config.toml
head_dim = 64
d_mlp = 448
activation = "swiglu"
norm_eps = 1e-05
rope_base = 10000.0
rope_fraction = 1.0
qk_norm = false
bias = "none"
tie_embeddings = false
parallel_block = false
init = "normal"
init_std_o = 0.0
init_std_up = 0.0463
init_std_down = 0.0
lr = 0.00202
Each number is 128 + 32 x the weight over its row's rms, rounded and kept within 0 to 255. Layers, rows and columns count from 0. Numbers have three digits each. The size before them is the row's rms in percent of the matrix's.

# layer 12 MLP gate, 448x160, rms 0.0815, rows 233-246, columns 0-159
101:184177135192075120150118068080102138107193172171161141171134131122093111083111153137134109145145153131177099123126160116195120172128132148136071147141220141140150114104125122158171139103150083112134136102115066055156155110092077088118090074088099102119142088102083143141088168104101110101191152151178129133150101158146115104109129148095099162172153110136138128119127160163099100160192145121122138153192137080117127111114121100121147113105127060126125145102183151037109096081117161
094:193091127168098158086140090121126154142144121152112133215162166158114129150118101066093111148123132100104124155137121158147113116157138082153138158129093162142112124102138103127104180145074093088093051104122085132094128066152093119135141088146142148111152137147156089160074119143108127079123131113132140108206174152140109129046125109129139210132159125122071145110124136143106109199100119071162153135106095133095191082114115064179110127098135067133128105051165136133063075100147159
118:135149141134133190151120085122160099107113094110112143175121140145126174133077111163152061152148117085149113127149148123148120173175119161145142103185111073142128103142167171120180102128091147104093148088165176146123160088102180177119114096106135105171132155132187129123132132129137155141115146184066101139119143131183148166129099168120195136193116141170139126109134134104142120137134095091033165160056113128124130104147128081112163119088101099171088082086123168100181069087133237
103:164142077124116130188111113106159132111089146176110101179122170094102123149123084147133118123113149156088126182192120111127179162101143116164157101129109152121149112133104123210129070162109070134082087110118142147150182128128167197153150151143187124111077187152121147125135153063030160150141197141143051168164085112095145161132079106140141136114136129164123131102120119139068116112081173134085156179118134130143119152117119113103169113123194106157079048079116121115140134129118096
096:112099113148126153102111113139193152172136102128078136156159149130070106181054070082203179097178099129095138136138129050085121099071144142122102172111123150140112197154095122090132177089126082099098093124152132136117088159124109159173134168138082128109105170113104074153121170189080155114079103161127134137188112078155155152089134106157172122150144128113146132199162154103142172140085101101131121109119172170183118079154139183145133152146099123158155165133120157124122109160075097
106:127162150132107126117093117163109122054065145182127089100185109190161140093123156166172165188140137080133167119129106138097103068155126177129108081125102150143172078125188131155174180133210106142134107171155093149135115145119155103124075170080100101168108160170130146109167113137131137130172114080191101203125104166094144176126177135126151110104079098121160191085113113116182148123104105129117145082135163143138153168101120165126115129081126099153115156093170104065120103181141117
104:170107115106124129111163082126103106140056167106108163095093099148125109143152184133168145141156117135081101157095216148105082089127214126105182168118126100128133082172106120134119119154147125132104182131159158153121108168102143142146123127142167095112125147118127156150147148127124129074095066171093140165078091133130166082159142118187185097158111143130078173144117123171051187133079147093128103093179151060106175136101096120127128128133101142106151151069212137175115083145178134
085:086157160119161163083129140083097123143007161073123097095093077140089137100143161114140188103127090136149091087170092106155068168132080143111095139142138087116130183127091100162144130162132138098061115067146115125130158085108103126143130107192117083101155104135164135091147116137122193194122160135075092144113105185121182093149110146141146127154173121106134122143110100077168088115138106124169117041158102142124101166141096147103168149180177078109117158152085143125138138120116115
097:126109104109110118122159112075088149106118126124114137073183200073110097135139103135125177095110173084140152134151134135086038119135131162130167145176093108103123115109158165106094202147104118139111160085125163195136113056137122146132149117126074069083158125141176090051099107163144120108100126115091173106162140094187129153122140120132109184174158098157161133032110113154133152105158160133134163120122190093176184139167134197163101125135163106117108110103138091124086161147126138
091:149106147067124081094078075190180144108124153090118104154129154163097134123099092146084133102116135090123149197090107084130173144131138116115170119139159160081184143192131126189101116126167164134125143135047173148148164110142160177190112183144165161145114154134078099121093135063117170148142133142162162085134099185162128157086151127131116086135158134096133167166152145126120114123169064099126183107161044125119106070128105162186106184175133144133131133167145137153105104099134163
119:086163100163083125100106080105207156103095072151124157156139126139093145130077081106131151164160145143150139078164126123170115153106129111143070123137163061185126173132107109140132149149112133171158175141141093159154129121075130146115121083133092125091097104116153112147159148110120000121059066135120121133106145109094138175066112097163190166124152093118115169100118148186123094170132142046161120134168148081122128135099135083131127117082077122107101136083138138117145079134135182
106:086114147155130190114191180166162086168106146048158123095122125133121127136092096075104186109140120098152115105107169026187087105089124099120080160116085150123140143155109128164102157141152178136109144118135127121143174102149124108131134089149043097088144162096121151177108154086095119127171136162105135130109080111120130181086123116170113151168132123163137090187118115112164135113183166183125138116157180116155125092076119132159121152170196122127132165101078117142140096146036113
108:173185149105114138135135148140136069138167140095139179137102165085128116138108193180126127175122167121138101134136102139104141120176167109107145172139127105110114100161132113179129147113145108134081112114133126114080123066161141107128129073163087183135107083131166109060097184120107084130107091150061140162152147106123143082046130131147118152119106172099154178188149192136146114104059101110095110117065121156124143123125125189102115087126193115198093118169120052057116124118089161
099:076168130099122157143120201091160106108108139130076099125155142133145187154085111120105110116127102076167120103148177064091128078098182101132120172178122180129125155118117183121137143113146136096180113136097173142117117108143090136174105122153086115164143096177180167105093149102075125078101172121124198069185167160138113098068164047128172140111142145144138094110105129176128111128126135115109124079159113084144142049162115166094160181185130184150134095157113109100127088126095133
# layer 12 MLP up, 448x160, rms 0.0756, rows 233-246, columns 0-159
103:122118145108164144148115125163103157118101121140179039103131165123054071090113127154089117167155136098089092121116125134136148094206111145172110174155134128144145119168108138123124171101159122106104164097117158138185096131129148129158120177095148074187149133119137193195152119114135173094102123135137132157104158172118140075133178115117145126100186074141136107072109105103116189187147154156100086152153126157121141119140084112035147099129201176125122141214142204115142114138144132
101:121133104184194083222128158112110051094124113077124144107188109122188163142120148142085168169131210130145081074151107125104070151097121099129073120078106133093068101141163121128135117122096153122159069132119113141158103163137138118145159141122152111133119127157158122059094172156225146101083131153187145134170159126108138114090110140169130164159114107124098123147095155160168097166113102113123092129154139187172127140090132163155067143118135117109101127164111124187167126096139076
115:131112168156159141103104170155088103100145159153077133100101079094144057111133133096081086138121092152098120080169136121177134146101187186061101119098185183142145139111184118145104082176174125146154174179113098114122139159130095138167079116136114110115131092140152163162111162126159118099134115129185093148102127085093139102101160133129097134112168071120079101136122085151159130185100232163114121129114170101164126167152116124105174122137092146079083187134159168150104114191091087
101:138129072095118134137114105131154107120130151071062134116127133139060164201095066132111165111160088128165116127106187116098122085097157092174103138151181169073134126127114145116126107089081110095055089105107178164156112126115123088119175105164108102125074120166151107142110129113169209150099167112147072122143088123131113133120070119168097124156129149190133094153096080117138150145127107119121174109102135123122085191205157153082139096103186150090090149146111168099207092120155121
096:118090111138088081131136181107110205129080096120091170098112131144067115169104124125155121080111159130095164165151140120086135073070113104143115142133159152180107132180112133093138189092098082179112147129102124060125078141114171158127136128155069151103083109083100045128104149146114106130103160126183164142161088178166120141081135105083059111102079084110111146181178120116086106175140089078140113085113117106117151134087119122174079151107194132158124111074124140126099114165115127
096:161099107130111152109104085114116108114113146155114157071136088177157115131098220211166134094104137123142062085085137160080074168107161121111102097085104111111156111152122144154186140167164102116201165156106084138147139119101122117110133112138074157180145148152165146135167155107164141117114097025109119112180106154140176095111142125134162171116157113161111148153104061101190104169114062171136159113123152156139138169122154123121131113138114130186118081098183125098119069179138128
106:161112147103089155121124126172111099122138112140137104091087087134161115041141110113188140099131159129104048096134197141114160164144171163104119150148157132079147164155149155088097079110143114134119108113110133145084148119128163109044126158138147131138127129128094159095177132215145128129108077134135147088136121099196125114135122173178150154141151217073116117143137122145100155112143117201097131164157116093111127112202086181172153108089079134163150110092144117117052103145189079
087:066142074192176066122138116139153191115168139119160108205081130138107085151071105102095111165150140118085132179128186141094180159109071149143054138160163101159105190111134169138141155117142223111156154152143149063103110129101108102137110101132123139129158113091124056135153149117115130135167151158131106137142135154124139133165234131107091082141096112153126126125108142134115144136167077108103147112145190149079176125175109137072121139141160143084067115138127142106092120107130147
103:145215107089207179086143107119093163129115148151101200146126130148141157128115093122089082099182164135112178154104158163170129134142111163149142099164112126185119155168123106135153123095169062106123123147067147145090128111158115189140091114123161191116195151121128135123149094126151092099131095139092136161108102063101109158133064134129076102131116054107169154163151161051082165153061083084132084145137134119147159098132168115163074137133107172132148110146122093143176139129122142
093:121137175135144133111063112155122136101152148129166142167138115150104110130129092110179072134066127146152139115149120165181125179075113182125201076100139088113129115099142146171150119193133124144073129155150107178159143072122086108196115110131132148148133136179139030114134168089166140163111111170125146119075079076170093169085116182146124142109125102125151099146137072135172143128127157153188200124110116128083100102168111143133206143130170162096112155153144126087129164117059156
108:134111182116109128174115126127124098153104165176107110162180147133131123174112097115128119128129123082124086086182084089154113105114147176094114137102093178133145096167173139053106137155086140091054160093132125129118142116159153141112029121141093102192149150128136119154135131146116147171194187157227147117109120154115204134156135137095151121134088120188129120093129149126183069152131112185086179094136134111156113106121103115187114190141114161151133081168121143079156146109133067
109:131131063161073133155127101153143188110127166150104155131132125127104094189118173150068127120169146134098031076128127133114102111168126075120124134115165101099155051115110182128096149093108126111083130137141156157142163116146168129172094138123143158182108104149103143180080091080130183109129083100150059131111161112093123152121121115083157120143175116055134157117096131149132107113122106088076164206155127166119145156113126199097125026126094107092108133140104120166092099160097146
103:173081169144137140123105102085100122093175200170174114093118070119107164115135118180119161126137170106112115181148113138128166154135153138171150139108165091126139072079096089120152130058185070116143088111124107126111099158156126100180102069060133146156129159136086151148133135117167107132118079081102124124159127148134125131127144178162110100105183068106056101135215123138076154153087152107186157109104165095142131136058139164155149156128091106161182104103094115102168179148147120
104:168184144129113077091151120150173124137135075116165129159109126127093186189166102075168065075100128080058118132147111124107190131141162123194134070093087180135102121099162185117156093086063125138132097112120110162141125123130161140111165100135117203140120101152149122127140073097085116105175127115103125107068125069114119087102162034144120125155140135081131101112154134110083107132080148080163099093075080100133154150098145129145126149113103164131061137151109131126075133134089119
# layer 12 MLP down (transposed), 448x160, rms 0.0569, rows 233-245, columns 0-159
103:083091083057102134107167110159141109129108143144135172091096085151141111122069105156143123109146117164118102147069182167132122103097163122089137114133069135132100120069167134126080103202096147150192106160118131138111136064110150123120168155106125172101097178132136123137127119146163117113136132101169104168123107107105110089103141134130149100167107165100154156178128106147218164148108138119220073131108104182147126124075087134097182138084175118196112110124050100184133191121114103
100:161102108082129164081123144149154122088132022165072135142121123094098103093116067093146172130116100128177180069101127098162111163115126058127163140130101185087146101116149123090132125079096095168104047169085097101126091156151145159124163122122168053134132109166155161139160111143127121105132088166165110126106177125195146120084128093155120117155156103165116100096121145097151139176183136124160076118126131083180109097109088116079155090179149137148151145133141167127057088135144163
109:150119088116217163136121114175176106132164141156069158102118034110139097156101120133111118142153096172138124159115125071203095094126130154127076143130125204164119098111120131155075143167130130120111146171055113118122096139136155170152134093107082070153143144126146143175120156138133151112122166153147085121160157151154158142139108103194149144139138152090080130121153053136126151156116167127116141141120166142113070168126149106127251167157115135181102084132187132119126089139080099
100:157192145153159176105093155110117135099144092172168135141126091105171199100145086081101139140143121119224129154100091143166140153089096099101134140140087162124160103149138109166180136163161102142108138174110078114099128146135128131165059114161150099096165135124092176151090084154142081135138078163137076136089097128141122128122118175089140145087121120183187127063137161053104152189099178095122088139139115141094181106142144119110081147197148146155129172061160177136099132154131120
091:148099079127107063117094116101106137128155064100173149077087138095158160101099176126139119102111120210091185065156129118120116117146177124129140116126188092100135165129120115144083166110143112164085140136093115144156144138105102091107099104099067196135154133126120156173113108156030125097155067087184185183142120106068112142141162140141155159138175085142130091163098116095159099113169167098090161108149128153086138095123147078117093121110202139128107139107113095095131076133176162
090:109093109160112153183125114103064094135142079155118124145154126156106135166150097135121190180129083194102098156190122180105136110131052136138113121141080095100154102118089103154116154171125112105148169119106100115065104197155129135140137161106155130129114167194062087130158120138112057104099122121131149133160138116160158156114202137148185138090137191112154149155143098182158168124108096141138131060104107150119150094077012122123110136114151114107126141127063080140120169119118113
101:134109134103129090162094105164141093143062152052067097114140161126185104124074136189130109112140081200167120135094168199062096101149147124125129133155122169115127141126181136163067144147104118134163093118137148071136165128114154115108168204146172168126143086121155176094089146115129176122193121118077125147134154178177126158129109123087181106090110164146141121103159174158105173099140123145100161092145127131054146168154098105166082113147128147152174129163180143107127076130140089
090:095103135127092030174095097118179131142118103156138122069106131129142170124118115164109145111161122079102106148125136220115071109124188134100167121094114151120120131146135195123091152155168114105100135137129089186158104149139147139055116182143110117162172119081138192146136120067115111097173150150187123111124132106122126153174091103151129143141071150132126097145108117065173123115120157167143124175154112129189138190123198126162077114162117129137127105064096065187074106159138119
107:169171120170168087117090109122118125146124158223136142151119094146107151161116112104187094118161128131135114134095157153115161113152144159163131131098158147138154149115177118134121093109167163109135094133170146142084148088137181173147205176152155188166124148100151098138201100131083186146130131151100124137177092005121130086151105141139133121152103176082075106114152099090103119198115098134133123108140110172157085096074088132094153109174098090140174053120131145184152138115119132
094:100076110089190123125132135115075171124093152129171097062164087122139066104114151092159165126190120133137110120060163219151110189135186100147111155099148111143133103117174147131111172089104111081198210154147175113069086101162137143129130147122092097127167092068128132152134122137142143127171114089164121127133144155125168103133147091224163149144114168152081172122098111123165139058138146140144121075142085108184127115141178139126069136122103103159120116146140122135118096115105121
106:065127106187092147149117120127113106111078168110097145068143196170110110135134163100144115155105173135142067090124147124134156125145159159100178150160093139137086100061088162141128159165128110104148116164109126158145166180137141102044169101133117040142146141152198134109120109141048196117147117126107078146151155198160135127160136161163100190105107095125137139189171091107151142052144147113098119139177131143153127074113137118129149159103097123108054124100123136160121133136077099
105:100174138177175154098123141186118123104147122129136130069158129066133137147139152124096156132146109096120119144158179113176103090150160154108125197133143167112152172152072150102088141142071173125096161160157168099106088135152184116152167146145102170159185136137075080072065147144127168135144077127090173086139149105134142139106112094179158113136117178096165171108102125040095139171140168143110140118142139101135107163068066184100068161180134102121110128152135155160103112142049127
106:174171137152134128132100106083157151147200100140131172175130105107116082116109082107085121138128119117145137126111114214138165165138114191110125137115110113137088097112147141125127160147154096087091126164190138100141102138094137129090113102090061121077105137105099164110105072169133137188158058121128051086153174136148156151155154107166087059153145072095121102137097142115092107120154097091172102142148160114149153138067121107075103162060088091124098074157199098089149143145132076